From a checkpoint of a small transformer trained on Wikipedia.
Size: 12 layers, width 768, MLP 3072 squared ReLU, 115M parameters.
Training: a variant of Adam for these matrices, 725M tokens, 11065 steps.
Each number is 500 + 25 x the weight over its row's rms, rounded and kept within 0 to 999. Layers, rows and columns count from 0. Numbers have three digits each. The size before them is the row's rms in percent of the matrix's.

# layer 5 attention query, 576x768, rms 0.0414, rows 282-354, columns 384-575
101:519531501483501472502464485492459511520491521488537501504504469507554522502496530474468473530505533501463543556523452466478513489543465508519556512485495525494488540496532531474469539537504512464501504488525511505514535514523519465521494483500504506476492525523534490495506497493465525511521549459473528534544502524532491490498512495544505514506461486507515472519552454531465485533491485479489503512481480506457490497507485505523499516514493539481496503488516470471494513489466509495493496478532474552519498550516528524486525545473500503473529477501486516512438495541509481519
092:490512499509481482509513517509494462473544563500499534456509502494460481499476465480545528483467492453514532466471504497504513539514501499486506521504468535525501518433488550561510517509507488486484528520505476466486517508490497478498536464521455495498516514491549528471504528525501482478494500530498539468525493527491479462515499444490546511472535472502478465502498501453491552536484503504497518503513507482507537528536509503595491512495472507488499479458485440444479503444465522525467509508478531457485487436515512508451489495471474484500468521459444479506516510519505437508
093:538523544500537502511493534498494501490545479499534504461487526507494510516499494509530476479479477493492507452540500500488502463477506497506537510474519539543462500480455534541524514498472496504492560509447514455489528521494495504478527494466513466503525505533503498522510522529502509467452514481495500535504524489542501423503532472451528501491487509500509492503496531526494502460517489507524515472485498515487467501526477491534477495507480468500504529502486479485443501484506513472505486497496552507517452509486529518495473476480501504527516514473464528467515490514485467520
115:489477509525478542493511500470493514486472499476471509504503523489487501516504557548499463487500500564522509467508496529566449479505518479476445490497494507481511525533522525454546454489476494507511474544489514522503475498503476507516472532485488522531485500456483508534497517479527479495503500499555468520491476537512519534482482502513527457492522518497508499483526520482481504459520477525514511517490486504527499452490485518504509467511464491554483517503506531544545511527530477495526535508546500479488496526538500466501471462507472490480537503562509530509517510487478534504
109:503492527502520501504476493524527527515486493490521524494527509457493551526527516527509504548571528497510525483464479458500489500475515550523498493447486539544440514495532478490484469495500509459509488454530471492530500493501478510524470493507499521480512516494493474521532477478471507577551530491490488508511474496468501488495527536480505497475475497545499506530529470482520503513506492475453487550490541481484478537532528568527490501467512518457478483535535490531538505496495477562492481497500443543505477491477508539465529551473494523455499500507488469493442495498539483474
097:523518504514519524450476500524516537491461559462540525553478473461521525515470509504524485512518513504486503503521487496493498484517467483510468489519505485473530511479526526498478494521510499469497437481524479501522491491491508516507473465501516501471498504533505471524526510473478525517505526464548484484501462514466492520449509524507530521509462483528481498462529501469493490506513507485507497502512519500506544483491530529503506531530502524465501499462540507502547502535539493503467471486498449504519488504462524491507490487466496500459508476528518515482450509494540492526
043:500499454494515515522487497480461451531560518487483496519513461488504504491498498486501513514488467489538506550497474544493458516522484505478477522498487530515505482509509502515515474515498483539478516514521461500539454521478478483535535533499483517480528482494478522467461481494488508484474469532501489538483506537496464507480522495482496473506505494520506513525430531519458529490488521509511512528544458477524503493488459526507485512488512473534517496518503495487511537465506489518509485513480519465479500508529488500533503508531497500517508486491524552523512498508514490502
037:425485512470491491503484499487522479495519492510518487513541481515455495487515539498511514504500526474510491461489503490535472496479492503501534532481516481533505442502505506479480502509515518481564531509482498462509499435534520495451484491498484484537533518517534495487497489511463502493470486487510515507518483483479513487485531565527450492494503506497505536526560500484515515517531504479495500473531579527473500492500529488528521518462483523502516473480511463533507501502488528546535515483507497499526497461471506514505538520514467493518513485525492466481541452492492495484
041:465496518489524494574486500474461503495523523483489482506514476482514507477536461528486480506484457471510485550480461460520517533540494532528512512501502523512501489493479492494554461518498477527479483507485486482496471506454496485505522528522509506443527477509446494521472482484533523515452470545500520558458481515527466485523539478477566493472478463538525487520480520477453526454466501487491512529510480505538455517460505508497491544496528477532487517551476554498505539481513491450521506485516496463498471488533488479501485494516492501531543511469527527506454462538455470502
040:510493512511506482480501497530523568502485455521507499467474502492472514495491509512524526519489507496482491467453529514467518481451531464523526495481460492512508469551522464504458534495520520460528505492500525478478548484511548531460542511490516486496506499541504495530519489518486517498536513484524515503538480484502524463521463510506458495507500500491454476494540528499516493497484464519485492463485500448528530490512506490510481483465473517477525481495514508512509494511510537526498465483477507551486516473485492503491537527476480498496462458489478477494502494486530481492
045:494527507473493475533478515500466512510535484520543509467494447498490491511531486496513510480500485533521488531468490514499507507522525484482508538482523525469473519507512479546526469543458484555535518536471474532469537551450473527512531501525482506509530495521487466447484504476489504518509485511499520477476516492513486528513517485498526452474499481497514530520439494496499505491504482505495477502503479511568475547479466521522524492495501495525521542518501517487511547507471534481509514535520520532520476521500501517524493492498543528466486495509507534505518493509482476499
040:529449557497487502490507485466490519511532477497501497499513489546507514503556466457496502521455508492520489509491550500480506507500505488493480498496487569500554472478511507515500445503485472479518479541489518478556445490495489492532504551435495465519515513516516521465532506511512489490485470512462440535521499484523493546487520488538509512496459548498474525490441505492527513507543536514537516480459476499481511506482502508467500497532508499502514483509453536487485549452458526444562505519524488533478511480500481510529515526485524530475495504480524504476463492503519507492
044:516479481522519531528502475528548525470521473489519498558524548478477500489478524501522488509489511524481505471505518518512499517455469485500509505489475472494530485526488528431496495513515550492441517454494521508522514478528516533514448492520529492529483523487520485529541498472494527489480529485532514531513468478458533515491479485523500534503466527514484490553504500491516461507494462488485495499504502489430511478549517491480531490519483485492532478481484504495487497533516509543497506472479505485521548487504492475499529510474484493513495501474465488520513503472486499466
054:491506456530526496527537508523437495488506465507520506486462544483497468500481504482487503496516477511514459491492501473531465513537489513506540488498492548500508513494485493467529517493539478554463485516516465487463541526492481494503538447529483512483513472490471513512496518486497484494500493572510528496503547524471496470519500477513547481516500506499569518500484513502470486465520504507506507547497509486500507525491526507492507476517483528517523547515491484507514522492467474520474516507503529471504438515482508501476483503506513490545505492469514527549521494541473480523
048:504496525472479480491474475489524500556513514504527481468538479524516502524491455472486486503489524491494480514465475508454533515517543491509480488463510465455522510509532498530486511492495514457525506524487522490523477465494508522484512541451503471490510504526521504465479494521514527497515522500507486482502489513500510478462502555500437525476484499520473491504530521484537540509528465516472488487530529494533475475492486488529501462496516472520458472518502517505483508473488495455540501488510462520481543500516493510509509523479556508464507495462475507461476490478501467487
053:505501536524511509493502483502535507478490519477483462493526481505483519530459507527523501506484503506467521482514521506482479483471487480509487479490503485480495455506506514459452460468495537474475492482493530493519505496540510474491475519494525475515498531503529499524526493492501496538519520446520478530539480503487520517493490516533456486460474534485432462532557478480546499510478471464478496462491490501471524463532530487532541499498494507500495445490528484506504473487519531498540489475485478529490517472500501487478528504490490505474525481494468461439497517464524520481
050:517499489479473493506478495545458478498484495518497536529477504490506515486536530493458484498500494464482497524490510515504477501502506477479522487490522529481525526441484498547552535516501504517564506524528501497470507512508474507497514515492481513503481510527536523520456473484516483469477450560460519506477526514505507460524512492460567481530527469486507497499447510501463482519505498512528493516507478527530501538478530513489488499474531479457526525515483510467506547460489497477488504525528498461504511483472539511468497509456536520515489525503538528516496496525484481489
053:513501520495459502496470521468516505528489515510509492487531496504483534517500470509501464495485527502491495485506517487497532512489491504476473498499481495509508476540536512531476516472508500468537537494447520478490471441509502479478495520470505471521492528522538511497500524541502538535511488487516501520451485474528515496495491556502435565471513524505448515497522498464515522527528445520494492489515517510506519506495508523510531528487513488491463478480483521510472480479527511455550481500506448523509523449451494508501556507476509491477460488506466526476471517454518485460
049:526515487532511536516502511484513521488524492471479507509496494468497483527464553505536528514489491534515521494520503512516459486518502507510475496484533476511505481477502506470464471506509521549469509479503462510481520539482505519509475508542500507473526500465465507494484510482484514503524512480496452489551526510481512519482502499509529468519473490542503510501524473528484488481459516471491510508496499460478498487523518504481510485537487552538522517492501462547523481534503499561449516497497514465443471532525476497485504509516483516487522462494504505491537500471502526513
054:504477469471527494470502506518469502452485516512487547546480509490517474468557530503424490485505485515483495514505488525520493521496468490491491505511510489526516552454475494501531501518519488518498486517518441517485507526514469495520509507503487506467517484510514507493503511482539508462502481560454495481479537519480496461491533473483522442523501489496528503467496514507451479512495524466536520481492494515510515528478480493500454499521488524488528520482485503469517502518493512528459486527498535464477514526515493491488507501491508510514484516507507522548489507552526507519
056:518498533481473489527476501486517489527502489547496467502498485516481517515495493527510495515484552507487491501487495474503501499477503487488490513501476478456481481516544480539502496438486482464541508460486546479499473464486489505469486495481521475501502546516523524496494510502482532536474494484517543544462470467516530498488505527517436563488502495485461522501516514482491518516514459528489484480533510518489498499518475495511538550464493420480511498507491506498476521500517509445555478468522447503516525459469506544524516490497503482489489514514460502489492489462517458474
062:513524514520531507521522498459527508518520502475495478464523485508524514523461486534533515526488498522546517493544486523471469488494510509484475518497506502505471443516524535478464456522460493513437480460470474478527527497520546519512488496511547496511491530489467484491507507534463534539517545437550487534512502490506532534500482493512472562506471478513493496502530460525534491507473505493453479501473500487488511475516497506528534521481459499552477470519519491522511463485509532472511509476476483521483493513508482510505489485523485542477531455495522428474509473467462510502
063:493509465532559490511524488448488507515530493447488526507526492480500489499464511510522532515479486507558533486524508533487476511543476503515495509501540520505509504514510515478457463517493496560447495500527453508506579526492527494503521517533520492513543496441460488481508480502486522507489517461491482491539528490483512472520506471482556510513459482496489516484510485543528465473466569456478488512461498499485506466518484500504484496506486544534501511505516502533527481529508541507462486523495525494458491552523486500512498514507501500494527450477525452488524494491505496529
054:505489480479476504482482507524476481490457489520487532513486482498485495489532526474459510486537484498500485491467486504504528492537470478513508473528522500514548540470464513515526546518510512449530494552503504519525470494510487521526475529470498467524482477514524522529475493473548471456502495527428486477499511512524483460510511488487529443492535513500493492514496525511474489502506485488509498487488519505522498531484487486494483460506498516492515494493479526483484514498487483536475495501501501472466497502482520481468523497466521509505487531497511505519468519530522542506
058:499488468484510495480511535522511484472462481476509534512490539493483472517529547480454476463508461503505491477507507520489540483506501490537502469531507473510525567470470502524531518537520511477516511554527485545488508521505471490510498519511487526541497481481510516536501495483545461451528500523425489443531497515492485453539506479457542431504506513475497489483469512528470475491532482457507513532503518504522507521500501495486474468500476542460529524495485490481530489544483497538474485477472503477476477510478521458484492542482497496511482509532521516545501525536519523489
062:516515535449440493459483489512499489477459495558494483507471524505496498485549496456489453475528493496484451514472490476525497502478503470506520503502486481495479533489462495518537541486525490470566501526472548499510440480507446492485479501460486499490506505536549495537522479477519468477473494528460528504472483498517488470494519526501502478499537493486500497501512509480471516528549460535535510502518532508506530537505500523483505525494523477468517527481489527489491527497522479500514475473509479507510529465466521469491523491474503461502461506506482541529489532500490507473
051:489502542494497481558505485481508525510537505521498469469493479521497531500460456506556524532425518503495514503479480458503499507503518528484476578491475521498465484517525503487495489463474463521511502456477542463482504491509507517493496479472510517521495524532499503488497546496468531548466515505570467508466497488517489554461443510554432563498501501516498487524518480459520514506466512554493481456489489519476501500526476520538497523490512434490529485508489487496495521475510475465558521487519479555571520503503481516512476483487492515495528481499479503474517487475486476489
062:490518458562562495528540505456501515501550478473522498467524509506512505514451492513523516494487482521536537496535508512489501512515506510494480495498500534509481494522510551498444464529478492547448493486525450461486537520496534519520552495534496527504494480490496517474487513522471510533508543486549470509498516504459509501489475487496512539533428493528510526474510507508523512479470544467486497532485481496516456467504502522532474486494488513528491504497522464531522455515508512516512501504468514479496481529525485532508470474546471512482541487470514492496510506465495508527
052:491503541487474485545509504512463516488480514511500500495513524516499540478462454504518489530464495528520485498503503480519487497503513491466505550486490474493463474495511507498489498495471462517487498453490521491495457466478455519465521447494505513459511496525495489462522511468457491519481497500549513474484505534499519540459490509548486523485497485540512498514514497477512554530437527523526489499497525514515519479506499515519509492482497428476494528531507510510486491459508487525523509481501499528570524497474502512495477464494495487501539525511473507484509483490459509492
064:488498488546547483520505503445495516531546498484528486510520510509481490490464461527520529520502500510519525527505500529471474516485516519487489519494484523513488463514522522474446444517492483541454516442506484478486553518498551509519537479527508519489510505491443507445492513513475540549502516478555468518506507481468517521475490473492518553523455498532523525465481466489530469462479568504477447535482483515490482478487491507522479512492520501559523511509524496531507489517516512489488530517515501496522484516536474568533465499524469516477543458477492475473506475485489472554
063:523497460536533515455519512537526526476487481467535482506496526541514467511505520528517537484478483504517514470508557519475529499503507483479485477522513470538499490456498516526496476548478522488497549510539514508509535515487513522525517498529483536536509475501537508510501485517511472488500523487518477483510509504461457509511483470488520481535478521484512491461458516493516484450534492489498505520512478497523447482533518487516483468504495557470515524490508454491507469517495493507514469520501533479530492504485464542496498512484482465500525519529517523512517478531491484484
060:488513512514463486492475504465526511459456496507511530526473517456477472514524507500463480473537487509497478478463533519500498503482508466502534469498492490485470553511467511532516533505530520495538498551487510484495493511510452500504516520514444490482503474457490479526519507461505474451532489514423504468531490535525476502520541487440525472516492472486489499494521519553527473499544482470522529519500520511510498514507508495442507462496478528457479537504494524521531486502472467495456489489473495467507485474439561494518517491494526480487484522540505511530531535529519512463
058:482538509523543499527506482474496515539547481499543522478516512447526503526480507517505517502535480538494528512525480523514458494489533519477542492471512536509462495527515498511413454482498527544477519472500465478520550542483570511519538501527502507475546501469475487452483519516493533540508519484546466547527504478479518499487498515487526514504471491504487510498486489474522451508465527480446489542456483494486515509515487528532497502489492541562484480508512493562506489515521535521484521536539475508501469504536500560534466483532488501480513458492487491484499469468527464538
066:491501502465484531457499511539517500479500494529497485501493497510509476536543550520452496476559487489456506489485507497495526488507480498531506431481496491510520528494479433520550526490494531465540499501493524532511469507520513501530457532460509477498504498486515505517479473500555487481508501517453527554473509482551492462528537514462491457461527502463452517500486509509472453533554433486460514496511499467465500520506500476502517499506473527517481478504482494499498508499490503462496485503507484496455477495475494475509525502478510489514460525507508506522471520496541508471
062:512513500505498522467490490504515498510486501517500478494482517467505466535505533539456501488579505501471484523471513533506471504485528504520501434456497478483499522480488433505529519489528526487554491527485471485506492520540495482534455527486483458485508508463511526509494468503536492481532517496452527530495491487517466491518533513472508452487492470483441505488499507509491456527550454519466488488492507508504516537504482498499550508528464561532471516505482549523482510539481499475484503505484493481456480487479513491521510461509491513526446486532494537499479497508562521435
069:473469552483477459467499519505521503493519475503451539503502474526504498499510529477515458482498530490505457491517507502510538499513482503509491495515505538470511504498502510464531538494512503442507501496486552540474461471532481473488487503484490495492469488503491486516467522491534477485503528523464499491486510465530519488490485494505488507529543520461488483484502501493478523492559512496522500464507541490473493525509487484455460529503507491501492480455484497480466542511499476515515519518497491530463538509514504443477514530477511483523449498496488480512536522473487492503
051:486486482472492474516479518509474483468466534512505521529466503493516507497519503482541446516468518483478495489484485468512512472506472505502501514517518504488483510527481531480506556485517525480508468547512557494499487484482420492493551514494459498507488511519515503505485509472502481464498483477501507421490530545510527559515489489508524477520484497472502489533549483526476476521531516487545504497483485510487479483481514482469511501492504482449477495471509507519507489493490451513488505457440522502502529446490558465501521538520524473481492508529533497505533521492463497502
070:501498515528530481559501482467473489517531517501489514490491497491496517464457478502530530534459513529523522510516463475514473500513496510486481533496478522481493484527505549497478468492486471525464483471487488483478493501471496513472535484509523496502471532506501501464499545495446535524502488504527468471518490505476504536471479488532482537494493510535558490531505485507511521510433555484533488495485515519513527496498497526524535506510523483498508497511530508507509517481534515483501521490504489500554517487508510505514481490540494528487535496483503469474515502485477516537
065:494500512473515531505494486499483483507470512544491519500485465477479523521529524506455462521528495491479501488499471496516460516506457498516471448478490548457518536534499519524523524495514501507509455500445478475490449488492518504498501506476508476472462489466491506501509496498511515512504510502454513499487477528544524507493507490494486482480505468507503483519537521528434496579481463493512517517510531500498486514509498505510528503519483472517486489507520536510489509464519536496464501476466509501490491483490534456476531456515505522546463529486505519545502535501511523468
063:503491508485508485522528527470491534504536489445444490508495450547518513468475487484522512533469509473551466520501469477510482511506512483500494527482480528489492476473533497506445491506494473524466510469490488533482495487465491486476540521533477519498497501501492489493483556481454518513514482537534468472508491509477511509491498476542526505486522517527518529493498478498542491505473544516538492473506496531480529494511529515491499517480518441517531528486498488500509565510548529482535545495510492540534552515526484512504530510478496505516490481481508496466520478528447490547
068:488481512491422490486508511537527548468498485489456483492484542552512463538522521502519495484507521476480495488486502485505555491480474522473539494519543474506486540484482489479493528501503565528534507529520525527514504528508473481523478500497484520507543512488502498510461520485580497487507534526510496493498501468522503499504530529474487456544503499456450496481494512529492468494536478493501517477509496501473527517507467486486473514495503535479502479456465497469478498525450489522521485499512513508476498530521494491514508543465520476523493507527486535528488478511513474472
082:478490501501475518502484515508519486476493520497515484498475510523463508523524498485563505508430507484513516491488475485479525501521467522513458529519546504518524493484473528496497514532490503509456504500523504537464492513434445511485509501480513520506518504514486494491535508516483473458470466463527500443486513526481491535529514495514497532499480499493525506499499486472455515480454529480519504476507468479500481465465483477523490492507536487453512498509511480475487473451471493520522486485487540492519534461509506489489477550530515485475538519506529508485523512462483482530
077:511519509486515498496507452477451490489504550501506567551480452475483525482476461494523491560471543501516482509506465479493446496495453515473505510469465545460521486552487495499491543484515484478496455487507494485497518481490466507496539533486493532511477502535492488493533509470457528531492472480495483462500488501477537528507509487527517509517504515543492506509559491510503498526464546474543493484478486538525525473466502506493527509491522436488508482473497538535508519484507486503480514445470466471497569490509519447476518515526504507519485480494517448469518521483492513518
072:536510519519520482534513476540476542486523470511485482504513520514541540465485499496491536523468495526481543525526425452549486496510494493490518540495465530508491498488474493505480490496497482526493490464485522496501477490506544511529493458490547493493485531510520540461452557489492540519482487526545495547493499475479517473462503503542491523461523505518511512552485490498497505522442528507492513516492514501482538537520475498532534526513513495494479481522505511528525533469517517486510528484523499520521473500527526471474502500548538521472497486461483472497455505492496476532
058:557476478516510520470511509493499537517504486470477497521491466535504498474464522483488488499502494498532483500513520505487496521450547476476512507463472491452491501507532488480480490492495520495506485498501468542516515499542493485442495479551469512531512499530486521496503500512510504489546492524482473468495513491487472501485480477507496491576510540470518493433494549504559474500527547503496490454528532520476488517496522548510491525501493475503529497469513446477497557531543450521532488527509500510489566502503456497487523479520523522507482497535519476516532513532494520548
060:522521495532508512524487460510534555488477465485482507533485530496499477541509527479563505456467513495464501511489484509506512532502503472490525532557539435510507496487498463459447486492521558514478551519529519509489547530466463504492560485549452505516539486540495498514502504520487493472495509476538444480496518513472521525505470493502491539564487524478467517492507493509547472438535489481503468493527482523507466478477514519508461524520514538477531505479488480485521488521465503555522466476489503515546535529486479522528450521478509452501549523482522524470501494515487480501
077:501532488486498518458475501550493489440455493492467494522500530509480456502483488496443528469539475534456514481491557497488521512519500482503510488508533443528500479478492434501485521493530515501568535516518493519529523520510513532512503505492503458526563519504520494502516465544554471480507485479474496503517520502510460500521518501488447433516472497481479480513497516528500481477515451494497491505473462510510494492517478512498521481501516535472482509499474525528543482527449510501462480489493515528491510508498456522509523493488511474506476482507503532538527512484521479480
076:521486503510484515513477490487459532451501525497494478503521509515512500532511496481550507525468509495498525469486517502529426522481517519501517489528529503475504494541541479490492488540488512520488490500498494456467469504459440485510473505503491512529497441468501519500517505467513497481501523530489515491531478561529478490495513483496515488490480518520525464495515552509483488509488513491506505511506491494476539522521510522500475470459506502475535517463476497486498542499499536508442521481480503493492477507517519485539474513530520513531498498530549538532537518516531500509
083:506466482532509472484522522482445530452512477474502476477510508494492505501486481534551529495483539509494478482521493486493468509530458521521490551509553523486513488487485538456528471494512501486490496495518535494478485497473477521503459540541473535488499489497536471508560540474504532496483525491522486466521503492441529492502516497466507514478492493517532525477510455464516542506524534500514493507508520510470508494469514473487503507525503475467512498479524468478501456476490479514516503486507521520496502498523528513486513520490473480502552511460489466434489510499470514494
079:498483485539511515506497509489473494503502446479544501464528520500559511502444468512487517451521486530500512493485507491523476509518478519538516485511481513494499485487479506527522439487485483470507526478544508478524503460503522467545447489456459522529532508461473506520549504499519515483455517471511493524539517502475472486473501486500478534466521533505561511495512501471526531519545523514475522559516497492469496505506532484524519481486500547527497497483516464465548474489465495484550484511497545513471473455466501439503481477498457491458545468485436489486467493529532525483
076:502523492513452463503501539490498506513538490509456513500476493514468478470492458454512484503497480441522560527479513454464531508523499491476488532492495492504484472509541457509479542466498499551483461502511505498521539508523495503489518510506513479469511503548505479490470492501561540525487480550482476541497526476540498500483507519527456450556506487508526508491501521510496471510536482531556499487473480479478556513540447479486486519472507502472532495485503533556513507490537532481518535477534484471513472534511498484546494526507543452500497491487521473529518492486551495524
093:503533484468427501489488524470559531473518501522495491439490547526458463496499515511532522485491480491510493507466531513495549499543514516492537523531541485521477501529522526528509553486480497488486529559480531535508487507451520504511527492451541505452546514503528495506488457511513496483472531493500502480502572482526486471530520513523455476486501456462508458542497523512482510485474506535491494500474508554491476519558465481514481476527500459486555518482496547495483487527509522489472479490514503524486494488512494548540518498492506500490496514499513502530479500479476526505
098:469488510501494476484507529491517535525523481488461507497536486519480449457493440485476490492508471490499509514483508477464499514514512497481492512510545467497490464522527497447472504517543470485523493464567490509485528496491476507484516519496497515502545539518477475486483501514497452483472488485433494472489512486506468497544486504562490487528464509479483492513484509507481520503472515492524508530516438479551504475541493517489517497511490544460528504519466506504521464486522473457531506523485500484489503512463467505516524508526495464526499498482442524529491465507508488524
095:540485526483497446506520453492500470482510498442546513514469466491497501453448516484510463522529507511539485525489446460483479501516493521488512514469448505510483474500470443505509523433494479513513460488470448541520538479458514514506492512507503457495524501519475474491495466502504484514439488524478450520477493507483518547515466479541480485487481525534474499516521481527468466513492505493553518538484476513536495524548484477497472534491493517506479444491512508504476527497509497485492475521469499489540512491482548429477503501517489451533499492508514485510461487481509489502
121:545496554467511495458501489534472483468508465530530501465494501499531534535494541591536416510485520492532549506523477502479498454549484541499480502499486495507460459469507511504493465469507500524465492508496516524502522522473484534477507476486512483499515500535469530513528481523491506473500525545468490511491501504469495536526457465490495483497486459502493514509495479500472479528508460493520503572469462494500462543471491493491491512500496488503495494523519533507505503452539509514521475489502489498507493533532518516490536505492489524516499482515513539486476495496470488524
117:517525524530495512477499527536530519471501465527478460524425522537445484496479500506522539488494503486487517460432518512462537526496542527456507527516515519507448494478536513511523506522516541480482503489506539505535487508524466452545512509517554482478517514525535460489503495493522478481512509483519485476509529478517482464532539466506518540497525477486552528480482498447499468492548502489518455487478468490516518456458459500490484467527489510531482467499519509446489498503479487482499462477478525483520461468477478475513503522503513478485526499497519510509537481487469448511
129:510533492501487498465516510531467495508511516520512513528467506508488456502477472522510496493475502474499524515529497534479513465482491495499487494502537530482496466516514468458543521558520485530515521492483483472500495493474535524528530540501515513537538485510504456517473523529479484500483511508506540464485538517491504501511489517527532516534462510469438512487507525439467504470455496533575490483498510520530448546483468487485488496513512494516505506469478480520518530531480518456517531433519485507521468525472524535480512494469529498521511490451533472509527501556483483503
122:482517497521509525455530521510525492504509516484535512508544479418509541522500550473557536493541506490474546530489493517521478490496476514530492531511478513521460514472484514501460492452496509501470477520522498502457489529476453510471457495489464508527532493458501453440499485484502508507489530486443467509520481513483466513516521492486546461516478468508488474505478511512532495450449471484495512519490512477454467498478496513487506534513499485465479476480499531486457501529521522489500472471493538488443524523487510513530472483525505505539503529474500449498455496500503532506
113:490509469533490469532474513541515489523523511468518554537488504476451515517508546517497526497513505475488476479488515526527492453476489493498515502473497528490509492459497523468494512501514525495533499477531477510548518532520476484476470469500531510523489521503493544535509546473487502517471483531497569472450465520518484470457508476467524565505455510495533502487470473468508514514511463474474568487497511504530473530497523532541514462502513492487472479525491485544495505469492557507495526512508478463523485462498498549482494474495519493527566518479460484495503506519469498537
127:447525493515497487487524515545479517469519509508540483460482485462516495488521476543464524506456509530461500469497496550506460516536512506456497519491498508490502539534496476508510558467525537486499494490533524501526496508484538497480506519518479512521489517516513441509502501486515540476506505503495450541478487479511494463529518542514549513498442524509473494521511487519498516486555461496466507512493515496518529479509506495491515521486510514517527523471513478504501490483461491514488551520537537479503480545531494472498495509511495520495522507483467510484496513494535488418
132:521499502482478520485520518511499529462512488514532459496534522488483480498495480504498575536497486487496505534492509496515459462506513526501507475484498526484493514484486508466521527512486517539479494508500496452523500507533491464532488515538479500511523501454518492470515495516516511533477521464565551503528518499529523491547503503543520524515527480486496506481525512476498517504477499528452513514480486471495498458503506536478530470470527524519505502504502478474532545505543517499501449455522470494536532490534485522530458516452527503524517506514560483503463498506477501484
132:497512493529502516518474483456498490470508527486494535515501507506500495548476444509478532467516508474502515527489472505502500506503460488466446506456438480496489514484498491532519544487477494513521475557475522445482477481483470450551485456540526501515484510459474529517463528469502469530517473553498526468518508481501510470476468488485479538509519488489545503500479509543528514546426490492520527476477473514453516549468503514509471479522475511453513493500487541488541500506489460496552494514471502507511570496496503475522523494495485540518498545506555521505483546499477531516
122:473459525479528493481517500512479516488474487496483502501530504546504512504529476488535510508492528462521542479519479503449539508494537451517502531466551531507500505483525494476490520441475527508522490510454481477507532470515458540494478498500575523481497471487510487509475519487489529511538472557524534480486500516525530447503509471512501468506554482504464524529494497484522513486560501526494518472495510474496509485502491537491521497526456443529538504531521465490528490509526516477514462532466529498513485544468484499507581518465476575488493505532470503479534483489478483490
122:504545530455493502494506486527489476508523484504520449491543465507483519515556471478496477482535524498515502502475494512526474453481514517509530495505470500514514506510488470522469509485478533500501490546476499525494483498481520503526461501496517511493533444472484530474502495529529528488503488522479483521517466500464534495516519454476453448521516491510504544507533512522497520454511482475518526537449470514526507481535439484495494558503487486483483530476509508479502478477478525524481474485486502457521510463569507455522541487506501500471511455483538545486541464481437532502
131:492480487543523485493491493519489517531516530471515471526474492488544494518505519522525483478503479465480533480584517445448509501478518509509501529488477490501510502491507494507485515450519484509489451516542478500483463513487515468456485478487458496492473521471453551504489563498483507480490485491525488527474473425522529486509462526538501539452468511499516457501518479475476501507498457500519536536523519467508545510466515469496498504470518491535512513481532513469469514479470506510505481528517495483489516510501483452475508529474526450479524543518462520503495537492493482511
126:498479510567510504524506547513471483558494486506542490517479482502497486522532466532499511522506482488497524492462541475500513509508495507489537468503513498496496525519467510512532458538532512454533512498459473492506498510514423456488487507494500481481487546469506522500515552527496484501564491531491500517505489547475498516512512488487556524495534468489533510487474503484469496483496540498490485497516436496504548496486504467500451481479494497468498492470486483468460467520491475537530504505532526514522501518520512501471436486501467537455525472462494505493501486502549527455
127:455499486498531480525443523484492498523460541516517497543473535525492534492485502464441534493568508471478523475492511469541579475482460505539531515518522506484554547513478552489544513504474538446473518478506540461548480521511482504467519512521492483490508480526521483509481487520491525487492484486467508538512493525509500479465497504466497461482503517478496471536533488480553514453510500494503464484557492546482523520451503512490508493520518527533455503502491502516504525509475518466515470507498507456523557515494478486554502500482472525484502500510517497495502483495459499524
128:503519465494480463505556470491510481523523499500490506498485522522491478520479530515472474475427457504501529456476459491502507503524512487478505500513485502512512467460501518507564440512480475481493535523531517485462489500549498518475489533532511477482547523469525461529499475499488514520517454457507480511467504534499512556476501452479534498491490478455522567497467471483488514505494462443471515476512500512506459470505522490541498512484496507573559512536494517463495498469506492479493515516488503521512480519464520519493481505479512510519452449533484482507516547485525468507
116:514490527444509527489480512486517499486494494503543484530496499495503494497490528540499472499467471506530510540493466533535450517525500520524483432514474503520512486516506470495497476502462493526522458509484499496544528489469448526506547487473495506495494489444520510490478422514472493488496524528569511469510490510560499519460475527472474523524442501493548496508510504454493472488500502522502503489491536501559494530499491514512529493488500522496488499526526508496502531463508498498450483507511524489523499512513500526562499493515508519480518503538513513517494470514429535536
130:529513461551499473528510554463503530520492518501496490477504482521501484480536493494479485511516535499462510499513486490473472447511536503548526506508494500551469535465489500540520467522535468519501506459553511513501498489482512452519486491518422503510492515514493497502499494486535522494480495480494455530500500483492469549491489533506495481446474533504505548519490515477503475473515490487444506518477530512504536486535511493529521496514537475545558517528499486523510521517511539425495453481514490518519504506459532454546528495491498490488486518460465503504540527493502499510
130:412482484494468497494477491515486478489457557517476532495472519531516521479481512457489472512461500510510487500500510541480490544502483490498504513513492483501483470519489517455471456506474533498539507461539508506513434528474547505464505466522529519542468483542464497508487533507540497506498505480524523509462526505473481507492509478498483509523505515513498511461549514498516496504520481469506497471512541523496501518490498481495497491486528501486541541451549477494490490490516506520460502507492458519487471458469453516459531488533531491465444510504478512475569512485513514478
114:475524525503479487487500477508520539473449526482463510505507528490530572519542493533514486532490541517470534507505462533522477454497506539482467454500461528482489542467479476526483510497505505503469514465471509497492494499488482509498486500500525487489470529462491505509513500470510499502518500501529521503469527526502508471476466493445506487519472474509506530517450500488516514519462504466467496519498494501514501479496515533494531534514495466513521482536479497512535527494521481505493468509498500514504498456469555511505534514528492518477477495491480475449481498457498544484
127:503493512523441498497496511528524512536487552486492486514484522491523465489422516518470497502498506538547501482494517512500498541506510520484558451474506512458517470486496501516516545480513494512474515511503490523513533473520472507495492533538446504539529494431478524498513474498499538503463502520483548454537483490500498470515473494519496528526468526512542509522490477490483510498467541497511490508480508464501525505481482494527521494503492456497501508508463499484451483487498567484485535488509509492471531474587497510508493524506477500509523484493512537518520487522496504547